Each number is 500 + 25 x the weight over its row's rms, rounded and kept within 0 to 999. Layers, rows and columns count from 0. Numbers have three digits each. The size before them is the row's rms in percent of the matrix's.

# layer 9 MLP up, 1536x384, rms 0.034, rows 396-540, columns 0-95
106:510474520503504519525509492506567486437455522522451501442547496504499422535498524478478481483519540513470442529510479474475495513521455530501529495481520519486486509476497493495515503514512475483504526448495503488502513532511500480479555511485506491506563502527504521481497492520518520496
105:467461536512507489510508481523483547512534522487510525535491464537498470504508535502461523451476485547499490494446530482492516524496508498492493537508495567521502514486464442508490511504466499501477536470509495510493528525475453461447522451510474472496474501530494499517536481480512497504
096:520523519488510450536500467470504505532506478516528541485444476533469483516487503493512451496505493489444477494494512530482514546509508508470463488488513541525489507505468507506532502497484522485505541524513489550455499479498497470467514525501504487500487538511531502525479533498525484485
104:485492548487528496482519545467481526468496476491504525492453537523465460471501518479498471518515516554498492487513485488486484489512473498470492523492470506474456472518453504524449528495502518514453485526476449526448508485500513466495451496506512505523491468481461479503466495475525494487
103:474499511515511466456521512490510490471498527500480508520516487523454513470535495494536469528497491514506518511481503519502474536488442500489515517542512459509499547472472494512526465468493533501508507503560457545539481503472475481527502509496506495439468472479498456506512511534477510513
101:538512508491508515544451495490502519466494507495530476491503539538474484536519509520486516479507512535541500527500517488504485488472448504485540489532529542497478499486501484510471487478508505504496474515475528482522522513497490437526505506456480505448521498506511450534523502469507519529
096:490525501468469470513480532474506476504518485498472493522508527501491506513514508507524541486476493534505513470475523522461413549510449476511504518508503479490492493461525505488553536499437462494461499487448519502538485529524476477462471535503530524498519550507531466504524487516503539469
099:535493522510495505490509524479512476466505520505513534520462490506474511473517479474486500469503475538518494506435539538503516488504488475520467478498487508496505481542495507519501523481476480500481525505475472522537541468516486519483484487519516459445509474525502475481534530523488505510
097:518494510523486525505504552494532487516569503486511487515506491502490524477536502524530445502478509482508491478495456492485467512500504492481521511493481455466460465494495511493512516496496486479510521485481466509519511518511504483460510527523458427466509483476524482509542480503503460510
091:511475504512530467534465516487539476440458492483515495498501515495480515480512456518525456513539517520491492509482506522487496502488490495495535461552534462497484487502482502466474508534562534507491480438476448520490492536453470465484500511503496517527539471499508510484478492458513506486
105:454507502474518491535490524470508476509510506516544479545494498524488494513533505495519497537500525546481505467467510501470468535512542512550533518500460495480520470476508498503452526506492495505474484513470452503506531504508472468487511456467488470518503508542481465519536485476468466496
106:465490530477513440482501453518533458504487514460492538489503461502507490492488518498479487554523507494516495478497469517468477519488512514474498490500506458436460499459507531507516544489484513499511488438503524440524541512463501473499509478540474482470499541477520502487478537528521478544
096:532468486507496522530493477519510499486449537429497560472518514520521532486528463524482477504552493538469473484478522487472474544513525474504505502486453535496473500486493506492513530523480502501484469496497503466508480497511503476519509480498514482481499506455530537557500527502517547532
090:503478507464521493537552502502480457535489488450486525530520487557531503440539522490506420463504507492466494543516474494513498466478524530472449538523503491483531470524520497500498531472523513486504505488478515475474541523489461470528489452513534509498499477505525497493503517447531474515
101:474508508467518518496519485433542505503506529554483535495459531528506498516520504528452493510494533483435507545479444496494544529489487527497456461508476533452519499482484494490517501490507527535445482480475504537479484501494463497490517505572492527508492516546493475500525478522516459530
090:518537479520485501526487548463482534527496500506470541510512498525497526522492489495486479490547549483496501521505508518525488495496488478510474488462498523500485455530487470504485460525490522524463495450520521473486509537532525501443477516495500482538484450469454508481475478516492489543
100:485512510511514481492549457454535524479530533502495505530492505544443480452523506476470490520497558499509488498528483461476497521467556515504492461559477496518497503520503533526481469519497527523477477512564513476487504500463499469493518496539496504475470481513473482552472447473501480513
103:470491533444492525486529477490529467531482493477519535469497515516502466489522533489483484531471477533480507491467488516513508502504478528533477493508498515470525547519555474485480510479511520533472476463510528543493487520530509493552510481525534493495508534506478464512485461530484490512
096:519484513520476482504520545468484443522486489476487507470495525537488488524508473487507504509503564525473487506503498475475524481490485500493483488495536484514557451543479483509490514525506539516511481463510429500498491513526471455481530528513512499535461508516502476480531518526454474556
105:473495487501483479510511508469506488487495502492534507533468520525489469540504511457481508525538490509482512455491504505491505509452472516536532498499530497469487495472505485500498545513503493508499495531461473505512509497508488497479488515543520483487467482463490505514577476516481456527
110:515540557501526437480524465525555479534480508498522556466482519499494486489485552459494489504482518523480506486512564529535516495495524503460486495491537509439491494504533505490447536508487442508512499518508512530553539518472507499483483515515534458486463432525476498499479481474492485519
101:530463507463516516555509447475551538512460553477538559543522469516482496503513500494481456517481469499480494467480493502456505507491490513471510530488476524533472522519493483512531512559498467509533499482508470462566531485533489466496500526520494487499476480468543499526518482528504500535
109:469495471494557469498453471499496482534497533483507481501488531485491522486480471451530474536499498544484494553518500511464476515468484476496512508480478524529465515455516487458527486520484505519514479485498490485474505492526484474547478532529500487460478482554489466471521492530474446531
103:485506538514500499493481502527563445464481509466476535499498497499470497492524519460454501501470494535460495473462496489516478485501496491526486482483503530482512527548535505486470529458476530519511521469502459544472487512516513552485512482518521509552496506498473508501473480532507468467
093:478495510521514470486504538508522448471480480503501526469485508521500532529555521476465501506487547461503494496492480513493462484524474477495472520499481475482434518540502527501511492506444484489521543469459515542513468495466539525516478510510538489510507464506513466495531444522508435479
100:499500516462504535512533510480490468490515506529538502462479455514504519477515506473473490478529533521489492513466512521494520528509482499514503518495482523479519468495519506528512525495424501528467497488517528521502512495514483503511469504557531506453454488562487474531465474503504496485
100:467515521497508515530492501492515493495521477526497501505515465489504458524470531483547504513500533504517503486476504511499443519508503533544473507480501478496539532490529521484507534486496439504520496527521456512470462500481496480560485528503522491504517531477495488502511474505488497571
097:468500529522501505482483494499506479464485510507476534494502492503488491489502525486534457522499543511498476465516507490487480461526491523517499505496498512548497497493490473488479527478451507499476470468531454528511515551501504457484466507495532496495458492507515515493497486469488484514
108:496508532494500502535494529467513470485498494480464449539451481538490495494499511476503434516524506484525500499488529469495476476466505559483461527502459505494454483457471492498480501491489481521510480512495469537508555509523502497465534497516530513476463466497522530499525534450531509484
098:515445523482519470512522488533514509515486430451497488436524495543526521518464525506495481517481475494451472515502497533490457508515529492502515490486450506506536524538495446469502500502484513507498523509506473498508501556493475494523523475470482511529491477488479503528502522499507478509
101:492508486442492482481535461474508490529505512496501521527467485483461484483516495462501476498493480535499472461467514521507454480458517490536403513483482515484586478491490473512518482513504494480465519508471526501519528500456498499497483554519515513492500481510497533434529443543501440449
108:502481481475541500499492496432526534540547481503539489519505515534481501508495517473493513511477498519467523489496522530510476482471497518480544516531466503489476499508500453529501486525530458500498564460522530485557538506515484484520496481551509495496462446519516536524503498519493474491
099:508520529492534480548541530441518438516494480510516497497497483504514482515488494489527495479472478511494493518514492475482536482568456512491475527505492470496490549511512511457519489489493506497500522509481489551545491466536528480531512522509513502476452523519437501505514514475493512525
100:487497525501506508471505509507503507492501502491492488530505501539556493521520506494536519543511515489487480502522573486520495520495503433481503497475460538488524479531488488487533471492482478497479533529504496520517474527526491501512486534513461489532461511502441513516505497488572443519
097:479524527475512465447496535503507487495486472500510525485437472523499454486535513516547466530520544550453492499491526516512494544515518515517519490509501458507480497506480496477485495466555519500510503513498502488508523474480478489466542518499501469505503547508470532530509500510545459478
094:501531445520542472518491527459503496487465497501509491502514503521470477503523476488514459515468486517517494495486514514489463514514533542459520521481445508499495516498497507514526523533490513529517514504489537516519501462512508524447501534487461499470525491480486503493483556514520489514
108:494512474487539464509514511464492484474511511503497489516545511527478531500499484476481477481507486518478505532454493504541506438477459477498519549529456493481532496488527507517477490494480488548488507509507506433482486515516477472498475511546501511496507490544461460533507457480527456502
098:469477500471522520530534489492508487514520486457520536495468510518505490489502516446525482491545497484508497502499510504489525492518510502479475506521511544521479509547533510483454519556533511502482501487554504499514493488496451508489516525522538483472484507517492514490548506515516514452
095:505505543518528526474495471489501517467440499497489499554477536523445486494519484490499477508513481497537481489511514485473483509526500492452491499492513507451499500454530489492495516502476497501508500452538438497502508469571518461489457531546513484447508503437500517477516469475489501496
099:506514492569518509509510492482517478516536458485492476513533515465485517519523490542538489498522495531502502485486585520469467501514508550474530534506521494484519484483562480489488516523472506517502510474490485515542565483524523490498526479498504496513491511518532500544537446461519528514
101:494520513467544490493484473497481475504535473511494479538506509529472529499483524470478490502512582505488511478509479462475478470517479502491514510514484574475530477460489513481545508527499502498467537491484497524545510489479482470500515461551498453462497506487461501505520486500478471544
099:480522497531495474453476481469494491482508505530563504483445509553516504464478478509530489469504485505501521463540520505495491516532486497523521507490459556504523444482501500543511461514498531473504533507489476520531470527534477512486544498503565514510527477503533527520499465506543479503
108:509516542497511460500553471513497511508480446477535486518501494507487480497539544505532462511518479459506514565494489490505509530529489490480452517492444540458476543518522524528504511532482514502509473517521484474535499510485529485489519477525531491534521498446483466490481531501492481502
096:509487504510517554480540471487527525530458487437471493459460517547521489561450521521522489486554537502501532497529527521514494518485536475447455523533482528495517450525475483532471467497510492539474531487511475499468513508506518487530522552504495465496482464492493472511538494472563515519
098:485436513519511497476539491530506488449436526491466504534461471510516489535512502524511545483534477489470455492534498525511523531503496444450457508482508476567497493504494487475503519542544525512494522479502540493498505502494470487472524521490489500515478484462489533524522512526517508532
100:504476501469525555530510485424495502542502485466490506487530492497489530496487505519492483517538503538475466552470456502421496478513462467481514501522514500514533506495498487495510565480475476480523496511526525512488512528514484499521511507442479512494514522531464477487489480551515496561
102:478495502468515494484556468494480502517509489494504473484488450488494533517520545479496470509524536514520525573507494559498500536508520532490493558546508505452532512507545477544467517487500489521459479455529476520515501519482499486499464478494479514500517517515502494519467514482491487499
092:469437541464485495488524452507496472539470510516527459496459506485522521512497542509531501452482453487531486499527493478492541510493555545517433491503470504529511534500491503507484505481481541455461536539478471524512490483498509469501442453507511512505493526514446449516518517459488508477
107:495484540498532430510535570495484512488513472513484554504504493557492495494538533516510505517483523524520504520483486491448470496516498529514512502456489494483505519482499501480482550546511467539460481511526462446514475528516514500475491525507477473490530508508461510502496539506500494547
098:483492531493516521453544534525458485510548504481494536495513468530503496456498535508483468531529464518451485455491514507491516548503506530469545512512530551504529467518518512456502502508492447521492511501484518484523450491520495515507510482504463468507480452529471499535504499481529506510
101:508542516449490500474510487528509494498475498527508512518531498528479528459517524521484497513486512514477478540466527487475541523530489518491512537501484506475467532504525481458446504526511521471502533501463518518490479525517449461499505490455537530517532473503448489491504515542481520526
104:477430516489469472538496520444509498455491499504517477523508529489488490506555489510515487460465551530486505496480500500542518475477528567489498507511505551458485491470513491496509483534543517482469503484462494502530498547529496490547486535533478519515513515508482519502500513484507442522
097:483513529549478505503487501496447504455509478537485507494503519504464493514548495477479502519525486509489495496491523507524448526507457495446543526498514521483518457538553539490465522524478519557501480497482473563518502505493458512487487521510485472512506519509472498520499455473468479469
097:496494486514590478452556549479538456476495486486502555516474495527490483514477474521510525524503482503506473468495498516493511530500489501510518513546481452513481492519479512452515498511514512495503528463499484515534481480487495479524523516493519523459527531475470509487542502486493502531
099:544503499531518498552470482457490527494457488465525499502490503527502495478486500514503503509465540493508464548486494485493493488505506452534484483518475480488486549487497500516485521541440503399490492505483493515496553539497508486525483505469470476487476468549474451528481473503470512534
100:493546500482525463500506514544493482477527460491440519467521478497487452500494577509524475470510482518521509463499484520507466510521460472474510510458495489472530508504493497480504517495505514473488510476544459467491450483455504492517519473471500505493497488496477523548507520506491502495
098:520503505529518523500498510510483521510478500483513493517476526516499520460509485505468500442520483487476495456513507524489509489505461507554518513514479516473521440537514456499570529502468501449482471498507491488494537544505495509517493465468475567514487503508477492538534510488504502531
096:465472480444516482493506510516513508507495490496488465456470501523523495554492487506510530451521524473521510486497505515472504515476453481501500520511499520522536483472512536474479519497523463479493508512504520479482510510512534490528546499554522472501489478487494467539555441493493479468
099:516497490488490467555480504514504506521531471486504512509423503528502501495525532458490504548510559501484509497476518508549510465486514481494462470524516513493501473496506503551519564492490452478496472504538474531514509568502533460524491528494533538514473500496482517507489505512536498515
097:466461530507495487482526492496543489497532480485500521524521516491517518513502549533539482513520487481490492487467540499496485490518458485501472487529493475498498497505470452537475518499513489501473488504522507537521497501493506509531455452498496473505481462530495461495495503457428466464
100:495537508514547481492504520462496505484514512508481492500427467498496507492492553524495473528512481507501464519534505453540464485497497497517473499497503508494547527529515498493506447486524506465522488491520482512529485488498468437480534508526513471448513519513503529501537499525504492467
094:457458483514521536527467494475559475526496535518501478529479520541501518531495535481478468496498469473458492503530503507515496490491478522448498470482486511469532484501464491516533527508535458538462479518513526532524502539538504485493500536480522495482546485495476484531489505506512513516
098:521511502524482460528492510430513502510476525495505488494502516499526479527486477507484469437522493550478515504514514505467464505516516480461501537501539523462464474484536509497533509491454475476530495501511487523510519506496421516461505518487516499479475475489480547476506506486515468515
098:481465519474521495502521517475488497527463550478497511469444501511510517491483524492521469486482523579486449512494507480442513545499519542486469495536476496479488492513467502511466517475513471501489456513496483479514512524480495476515549520483492495469517496527503479521470502509475493518
098:490490492505534494467500521507508459542453542495522482497490504541443513489471471492540468555527511508460488497509434489510518461478463457525533516511494511485501487516475523466477544483492526503502496497517507489499526481512504479502504526529532516485537439527487483541514523525479509525
107:529458513485534513474529504514506515472507474437473541490502460567511492481515512468508450511498490482488495495475512465459487524520483497495514463496488517525499507507479473470512511558517486537462473491509450503534471520518498489474522538508500519466498461508484476521509479511530486485
103:473509535513522503478483470489516503545510461478465561510515530521478481485528548459468469517492503517520520553506490506495458510453469560530503506534501503510507508538504469499502505540518508512514490453543460503508511501468507480498500521499495481477476497531491488518483491522499523526
101:470487526513529469525519518495523495529490497512476535486535482560503497504487495506537446502531466488461492497528474520469488529460497515527482475501475515465472537514508539498475489527517465542498500493496482571513492520498493491494502470476523534499451503517502520527491501518516509532
094:507490488493525504481500516484521468506487453500527473539466547528485441522527484478493506500495490553459494458503531526462518456472509475511491526490500541541463505542511505500479515473522529491524505499502486500470479424474509468488497522524491445486479476465484529498508524506500513515
099:531466499511510461509522504502500475501493441464532510498482534529483489499483521484482463536514529582508542503526509523449454488485489512513467499489469490528512458558503469476450542530506470496513460489502495538503493524508540482491497474486513483495523478527511500463495478509482522502
096:534472533490477522521487472512496467530488473511522478524467513480508486497515557513494471467433507545456500498519492499455494492442474495493500529493478505475472509513474487520519526505468467482535478527484458509512511541428473479530480509556524512499468498486489511477485504490539499539
103:466531475544503488509501476501489504527476514462506457517508520498526476493513456489550508486468502492510473503516484520507433528536498534512491496531491498480536491485495447448512490498480469455439514518506501476486526533527438457502519562489508482467488465515485484494516521489532522534
097:515554518510493486535481524507510479448518503496480538529452473532507517535508501518459522489521503538482515543495537517496513531495493496533466481542489517464529471475517488512469505535491485477474521435533467568526503517448459524508462498525518477507481482508500502522511557517531472487
095:524500495511513549496511504444544470498496506524515471481480474498517517463525526469505521551471481516492517481542471502436500503510548450510515500543507515497485510528528499516486533491507537454443545458483476507543515468479487479513465486509491509483455490499534541512475475482467515492
099:493467464498511514485482495495489519495511485495464487474490479510423514493518495496513478522542537494455539545486512510463461513540510461482490481455501515508460551532502503538543518489473540516505530439471498516497527498531485494532492451498494501506471522507531489483451522511515466441
110:508499543449488486519476502521531501557494502506514507499518464492500508500537501490457438504468465513531491531463488523495499488493499504472505522558500571453500515489532503479510484478487524526520453485485506512480511505506498497491431512517514467502526501488491471494578457490490474469
104:468455519522493472512507472485512467520482531485520501489523501527522519496547494476537504491520477481466517496484466510480475558501506526506512475516500481507498430509508442449506541510557508501515487493527487471494555509513465450528513541473446522509482460478488525518507469487519526552
106:478447509498474493481486485487502517511511508480525497480509475549472516521489483479523485511529493469500469478497512529513507470473554507508513500483481536511483437501540514502493540471524507490506519500506488555519536493476473458507520529547476442516471444492479506489507520516529486499
105:503500509491498496485502531521497516512505489482511518489502490579549519509484501483527509475468527531502512530490478524528501507498515496505495496498498498518505511494533518494487494488484510489508503470520506510472532523506468513503468504483496527507504503575518489479469499484533504490
094:495508518501486536467497483468556461502482517505499533507487489526507500467490503464515537537501459490476483491464476501470548499481527509483479498476483533496472464495561481486471478520502495527467542462520482462486522500489509503517485510506459475504497514511499461526498445551504483471
100:498512509493513510506522464506481491510525477468477482491505524476494484532474519508512516492449550516471500520502523477501512461491517501496489524483482489498540547507492494497442519504505513498505495461501497504508476498484506498494483540522529522458508499513517502514493520500512503535
106:490478554508509431473501499470488469569459486468451526522479479500528507455477498504528489524516495540493484490486528522489507509485495514477518511464479514520481500534526488490484495539456474508493470482499473501547461558495436495506533513542520492476457483503549495501515496511547472510
094:490479484470488493526527496516556513563502490455518476536465507477466521440485512499466493497492487530503490564496546511491518500454481510515484497529499514510528513498503541523524495502513525521482482482511458537508481507548425485527515503499489490532519499519506455460499498488511473499
106:497524488454509511507517552469515469530468491451532498503463515511470488482510516526467497531504542477499512477489580498476501486530485537507501529556489498517501504487477485513514487553472542494467499490468493502470559505522504450509455489447475486462473492514456490499501517512505500509
092:438488504495493492505537533496506499471491523505500542525521450540492479477561519498484495518520516547492528499478509497458454458500483519499487505538520484488534497528492512512466517522433497479515486458501493512485487512504511490486553540527524488489515482494512541476513504504524479472
104:476523518504498478490520544489504536519465499506516490474490516500461486474547475508503518455482512484507502469496494495523518474483540530481488501536503498547531454488505486529452500526471528493530517477497483500499515519485541490509546499521540512526516495530538511477538500474485463469
098:495508521474521478472468506543511509497498505504511501530482485553490543492537474509492496497498491553509465487490470455457492515495492530517494504510502486498495520500490488500508526514499491517477487513447472499494479498477515484452446512564451480473489482533487490493540541513474497526
100:533515488483486472528501518518518510492506503496527503460476465498498501534499497522515488543481546512508486541495519491500507486485507471485513532514477484502499467492524499460484508471524506533511477484521492515516462524463478480495482518470511488511537513469507534531519499490488521520
099:460528534506503539447513491477506479493528510476502549536524502529495516444516511483517488512537530518530478504497563521471507510461531449473534538544512515505492512512516490536486451551517512509519519548488516472518542535482508519505498517461471510485497447497501501503520491492548517492
101:499449513465491508497462474477549477490523546559518507496483529517495517544499489450471497501522440521478492502464489508519488542486474528493536474491466526529495502478487489503506517532503515483491511459519500523486510495547513492521504497546557508528520501522480521462504457553479469541
096:521469498552480484529465471478522463524476546536440502545479477528507553528500493495490487520486486486503506502507531521476516462517528478452543527503500513519505461519517446520526452511523522453508517494502473516508469558516480446488504536531512542480456477512482502477477473455477502523
099:544549486479517522512474464476501523473462474520509517520509527512481452469542507499514506523475473537484504491479471530494457476474496490488517485489474497496496523576502519493484514474521489539485488495504496480528540488488520524447437500505520483517488513498469516542472474484460507506
105:509464456510538508485473485418492514505495440508505509491498459516484519499549437467529510476539486484497484507498494478507484495501471458524516512499546520484487477534536501516532427530488527497502520509518492483484550518507494480507509555503507464509490490470485508476507491501509533499
097:489535518542481489491533511476524509479469505481466481493468517522514488492569487497486499529551489515529480516487501514458472508529498471448524488522502491481503525505465519537503508488518539501493498513458506527561514495475496517494472489529463493516468488491454449515500495489519514520
097:494470505497514550488460449501488476505497491518524527489474519487459512547510473495531463520519482554503472464478533505485550505506503534500491524472477525524540460493459498491456499476470486481506473522482491500463477488481522469461519542516510482481504492487463429470471494450575476499
101:493477516461533495504520524461522456410458480507498532495491506480516520510492535493504530483504498539496462510498468509515495514477503479477494500493468490467502523509495465499521473514489522512502487470517513524514543531516502474508493485515482495505482473499479509508461503534479462487
093:457489492460489444512497490519501485451472461491465520528447461489467508493499495470489445500489476481491475497511481495523498523499476537479505519488480528526516516461474510520501501474526518500518494479518473525466525504490452479526553489478492524519513431507493518482509545445544525472
092:512541534511491526489467469506519484495501488486502516514508500511455521532507489511484498517547514521506488475479527545502450515495514501501483488492498505470487495537466499521530468529493483527450480505508491502559500534476458480464451568550481463490450483487522537503487533512501499488
097:468496513502515519445516478495445435486464497530518500494494520539513478477526515520477491498488506526516518524484483515522511525524488532503545516482491477499527457528529454466526516471514538467478523468488512479492462500538516559515457498484524470516477534490498483496495496494504497533
101:476552495486490522508465526477506479476447510437535471498523508478492465502524424514466486512459464509482469474482524537459528482459514513484495511545504518498498540510516469475477488530519511480508548465566513520474504478516494490513485516526479521515468513460493506512512450539526502517
096:466514541478499491488540485497507489520490493518506525534495497481521507505483476525470475493538480473477497511490505518449527519468470494460480497502476518505497474491466478507558486485480513504484506522492487489548490498490467493466504511531524492482515478522477471517495470556495489496
097:450516507508491506532545481507533537502518513507464504495495478517497491558495519474520505468543487504478450487499489480470521517461536487453502509538538499501451526548486498505473509513523489524483474508511467480482550498508474485464562514491507494511488479487444425517524499498565491511
106:455487497460484475501501501482517468469485531511473484526490537490474475479499512465464506476485536500499517499474518497506504502471513504521495520524487541472504479478530481478492520522495552485499520524496465484541534540503469549475525535481534514509527493521448512498523481445519494464
098:450517507515499518497491535493482507494456506466522496551525481507445506469484520493485511521530472502537514542505484512487510535527489511487506522533485531495450487519510513491524467490494500508505533476508495558503479520475493486468439504524481508569508515504465487478488491486536520534
108:486478474531484444471488494491500502508488503465530468489516516511500474486502539507516490533471527510476498477499497532549495503480497476510465494519481463512467494504527474503532509531498512451507510492500443516467499494508451496531517491534522496504483453473444491523499517459536489495
105:512572513486493522485516525488499463542476480488495535510502518475493524493494459495505482487485500513515475490476534441522522478493470515486498494498480517502509477503546525527496481499476528450503488473558507536510442536515509481478480524476495492474467455528483489537512497529484465485
097:500471533517539515492538483527470465481494479519515536501537491521498488546501516470482488464508457515462512504541529532488512513455564517493500511481500491460514509481583451461521500446519513461513521476518508457440474489454483466514524488515526517470494505554509538540505498483503547560
097:476449498507500521551519510483483525425484507503505474497526491533492487473514473524486495513511484485530501484502489501489500507523531509487536537470477486445503494494503486469507430518538508489514554486461527502516496534490486503519476520475506503486522512454481487521511529515491501479
092:494517509501496471514527532488496511484485496490482503512464506487517533513448480437552501480500517547455482467538515502491455495525499459509490484513543521513479492542523493459536466480484542464525498500529460491474493533484530481521479500534517496503492499493494517500491508521477503509
107:500501492513550429529524465511488464535515474487541503497505450435499501513503495491505505467488508524499537513475557501534497505537506509447523531519519515486498490539540475536507526482506473480492523482504518496556512517483469502478543470504506484478465468477515432529510511504503462498
101:489479485489495462504491541470486467512530530459525473520461496576515524557496483448530452527488486521523478532517533474522499541505480472462499493491492431533519469497486537506490497511495518515500496521514467448564544562496472509462463527492532433504466461464503536478498545488501486529
103:528493505456507490562489519533527514462491520494520526529472503485499531519519504483487495516504515527488521519497531523466489509457475475483507515520474519510467487480485505452460508487547471528518477506472520497506512501485470516494532513530540473501456432467492469492499512486528507470
103:482470528534504481478484494493480490497459502522489500515483494512496503504461481526531447526543467528497511494469483483477475531529463485568510493503476481490511508486519523489521486486503486523510543515488502517473467537525489475497502508531580451491496469513475516537463500435518478465
099:440475501455491479502472562459482464494495497468539481438506524503466485482527551530496505527486505524463489530516565526508495505457473503508520521506465498492525492540470472441511471511491515504493500488518461453502506497486506508473508494477487487510504518485431508533500505539467476514
096:508456496507514518474494448489504478516529479516486525462451482455499468531530462458494497518509482494489479533500504528484523492466514510473493530518458483505449523535506524555518493520491580500490528478503452535479513523489487534501502512487543429511471467473517454498498520451502535485
109:461463487535467478491504495484506496497476462495490505501501543488446502471526486519490458516503497508488466508490484521508455513517524472496504547506479498469508484470523481512504525484483549489469504459441456510521536517504490428550464517491524508487488506506523516520462501502487513495
107:475462469466496490498497487504547502478479482478503545512533468545495514454495487522506483526493514514544482501472534461476480521486472472495470525492513528501473520498490483509504450520474518540472495516486525527507521497518542487511536481557506512483474482498485480499504518439515515496
101:517502479479513517492526474495519486491503520489523509548500508494475487516504528500503514506489519531449485478490533476453555494502465527507489516516463497497485504553487500487494484549465470491436478527508482530487504483428435484515492490500489466504468523518478486532517523518551476506
113:519467480496502501480481498518503527517505520481532513553520490509513473513505510502497485502449491509522496505479496482504524515523462506500487534518498585473492503519507496530512481528468447495470503529494464481571499572482440469523504503545522505524510487469476503553505504455502467443
099:485450507480477450513525537459496517438477471495475502442503444525512487476529503515483489491494499475496472502500506517509495483510516489493472506485496488483500534507491519488534494507501487505504511509499440496520467511502481484489496495484512478482498461522500495527551488497488519515
098:494520472461524559517544514485489420471514503450490525532555485534549456482507501483469512485444541513521473470500490492475498526536516533501485487514535502532497485529500511505511504526514534458469476453509506510528517493517513480511517486503537467502496516505461480514464508514492483496
097:514445493488496513510494521479528463439469496460514499499482523569486525502495474447516473454528502489544517532494508502516503477526507507512520533541534480482477471484449498509494469530512555490498533511483476544480509523495503519514489528495506515464499505472480475517491554466485535504
094:468537498486536514519482492461422501526488509498469526496496511532497487487524501526511474489499501508498473476472452487504462494485482498525503510545521537505465523481526485519519538499525483504499522536571508507500539511466511497519460523549504551475433519501479537490507526524541516554
099:505492482539488512509507455474526517528488478467490492514501501504533504490502484498505439541494468482507489466473494484504467477505477457507524521513493502466504491446502461496521498502508487488515520487511497516523505503489503502535495507480562471485512516466484523476541490493480491482
100:466468512493512502484537505496545529526515514463468499480540521515499492453561579472444471469529496481496470489444500516489530493506516498506483495528480500485490485497530493448496554511488464511523486500517476486514516489505533479528470507471512491497494512504492476501518437509509486495
105:445498482447550503499484532487484507479465547540505509503527506516483519481516476484531524494510526538477521503515531495480485522528495538518501511473479512506494507504487501503513494522506500540471484458498483495489496508481470453542507491501514513496516499528488467456501549502494491491
099:457499483472510500500511535492484487479520522494490478489503531479525470510514482532551490530447513483490515477446526558495503541482500518489529520487527471506486481494553482490456507492511478461449531477501490463502554491478533494471494518498523468468473503534475495526490505533535448481
097:507455512468490493542517475488500511485487523471506511489523481474453521475516492536488497488464540510489476532525522530474497516465483476512476504515515515507505509487508478546476482549480450487490510491512516516472488526466506472486484504503491518479509513518490462503489508534499539489
103:499457515493488517466450528490488505479480460485506465525503506535453508497507515434509475500506504537502486480512469486498503508509493472521524487522494538518502522506509485481512506558495486512463518519509451536538497524502479455564477500473498485480479570475433483507509558523540506486
105:486477529492489497532464493503487508489472523490536487490477503508501525550509492473484500526474470526490481492447532494486514521461514465506491555485488532519522483526488448526507474493481521499528490469525497497523500532535475492485503505482496515530518462516476501526517496523497474543
101:521526527525533526514519497483503500457505485502430485478505540496478492497485479506523488531527499485462480489475490519478492494470522519510480511550517480467497482446505505522489483512520486492487498490482497510484508523498490508472530512479538497476512461552539499556507520513495470524
093:498512489484496516542558466486496520503468519488508493489565500483502493494499467539480485449490481486521452546481510513509498512531477461502520513518511499512506514510477516509477525482469542474452500464479533503536530522452502448458514507511528507478519458486529531552494539538513492529
091:528498501512499476564518494499558461511498478453492492498499506520473499491529527508523479499468507506502536509495482521471535450508450521501493488500501509501507460473529440496491558518472437469478502518477464512467447482474493495514498507490549493505518528541469466490481498532530484489
104:511500500501483500492502481496489450457505504473518513487504443530487473511502459512544491506488515559501481538487500468510493475464487491482533517496495530525489471513519473519508495505549500530504504456525501477492547508497511497497536498527499478508467459540498522500556519503482462524
093:478442512514565473513532491508580458490456504516479508477455489495480523495526458485466508499489502511474455506469504500511494495493503486508510509508523517490481490528503526501472479543462505526494487471550496466511536483468458490492491483529552515520502488468517477488496501434511448515
100:512542510522499521442516503501523486527526479496476557479529441526458474512508450536550506526488507475438500481475521515452522452477541495481466521537470508491441526518534494491478543525485496499466481474499515514490518510504523464575537511504474451482519499516514497518525495523544522515
098:520464500510468451488507496518522492488499510465507450514492543500502485552507512480477488536533491447504482533451548491463462522471481519475486568473501494500481497534543513559469505532502521487499491485509485490529527519487486500516500508493504486480464481535507487536499509517471515487
100:514524499506492533483510511504519527482454512564518489538482528528490496512554509546543455480571558493520476546461478485535524531468509474485436510511455496498479497487541516509480517455489500476489516481472500485494495467517468512504498521497482504457504460522477466483477467550513527526
100:512512534474548461529507485487480532502462527531519508449491475535462510500546491491486465483461472471490480530508512505509486522476549515514486517516484480516506476498521507489494493472522493526498503476536489491503493519483469490526492515502503524521470491490542522566502480543486459461
097:509441448474506497541501508487574515516477520509480469529542489523477476494484529517473539508548493508497484488514511491503465549490551486478507505497444503488486478550486512506506483514501535539551480468484490479486510483473505461519485523510538496520509482463447519506495481516490518497
098:503471497484492458540453463514504525514502492494538528523523412507518505516499505457494485491503493524486470497463483478528489537497511505474503534480519560483506482470510496538542509487475518478470510520478478508503519588494522482485509558487489519498509513534500492537510535501545481541
103:479516481466519494516538493474488524470519498485469505496474473507509521507491535538486476487505502469510514509484483536505495469515471516504512509504491461491504478539497520529485523500477462523544523522564506514503463472489521480561506546532507480491492518494497490517585482498506480511
109:471515493485483493528511482519476483495416529503492533490484519463518490492517502478491492548526523468519493489515480513507443467481505457528489545530475513546505539498504491477497493475475481465458475497526462488508462517523495468515473505527534505515521526499476498491499490544510483470
102:478527469537533440493518532493529510451486510485485504499503533500504458477496493495466488460525479458488534495488508494474533459493477470549535495510488490462511527515476512496513502539477517473539527498495477505498528487485506446491489499494502494486522471505485448491479492530507520537
102:520475479512543475536527499512460458491509500480516488492498511507455487538505505495544474476527537466501458528493526518487508534494489526495492489498499512547509478469517505487543491523499471461499519512523537495471511539531492514507519511528492465481486485483475477483517521480523491487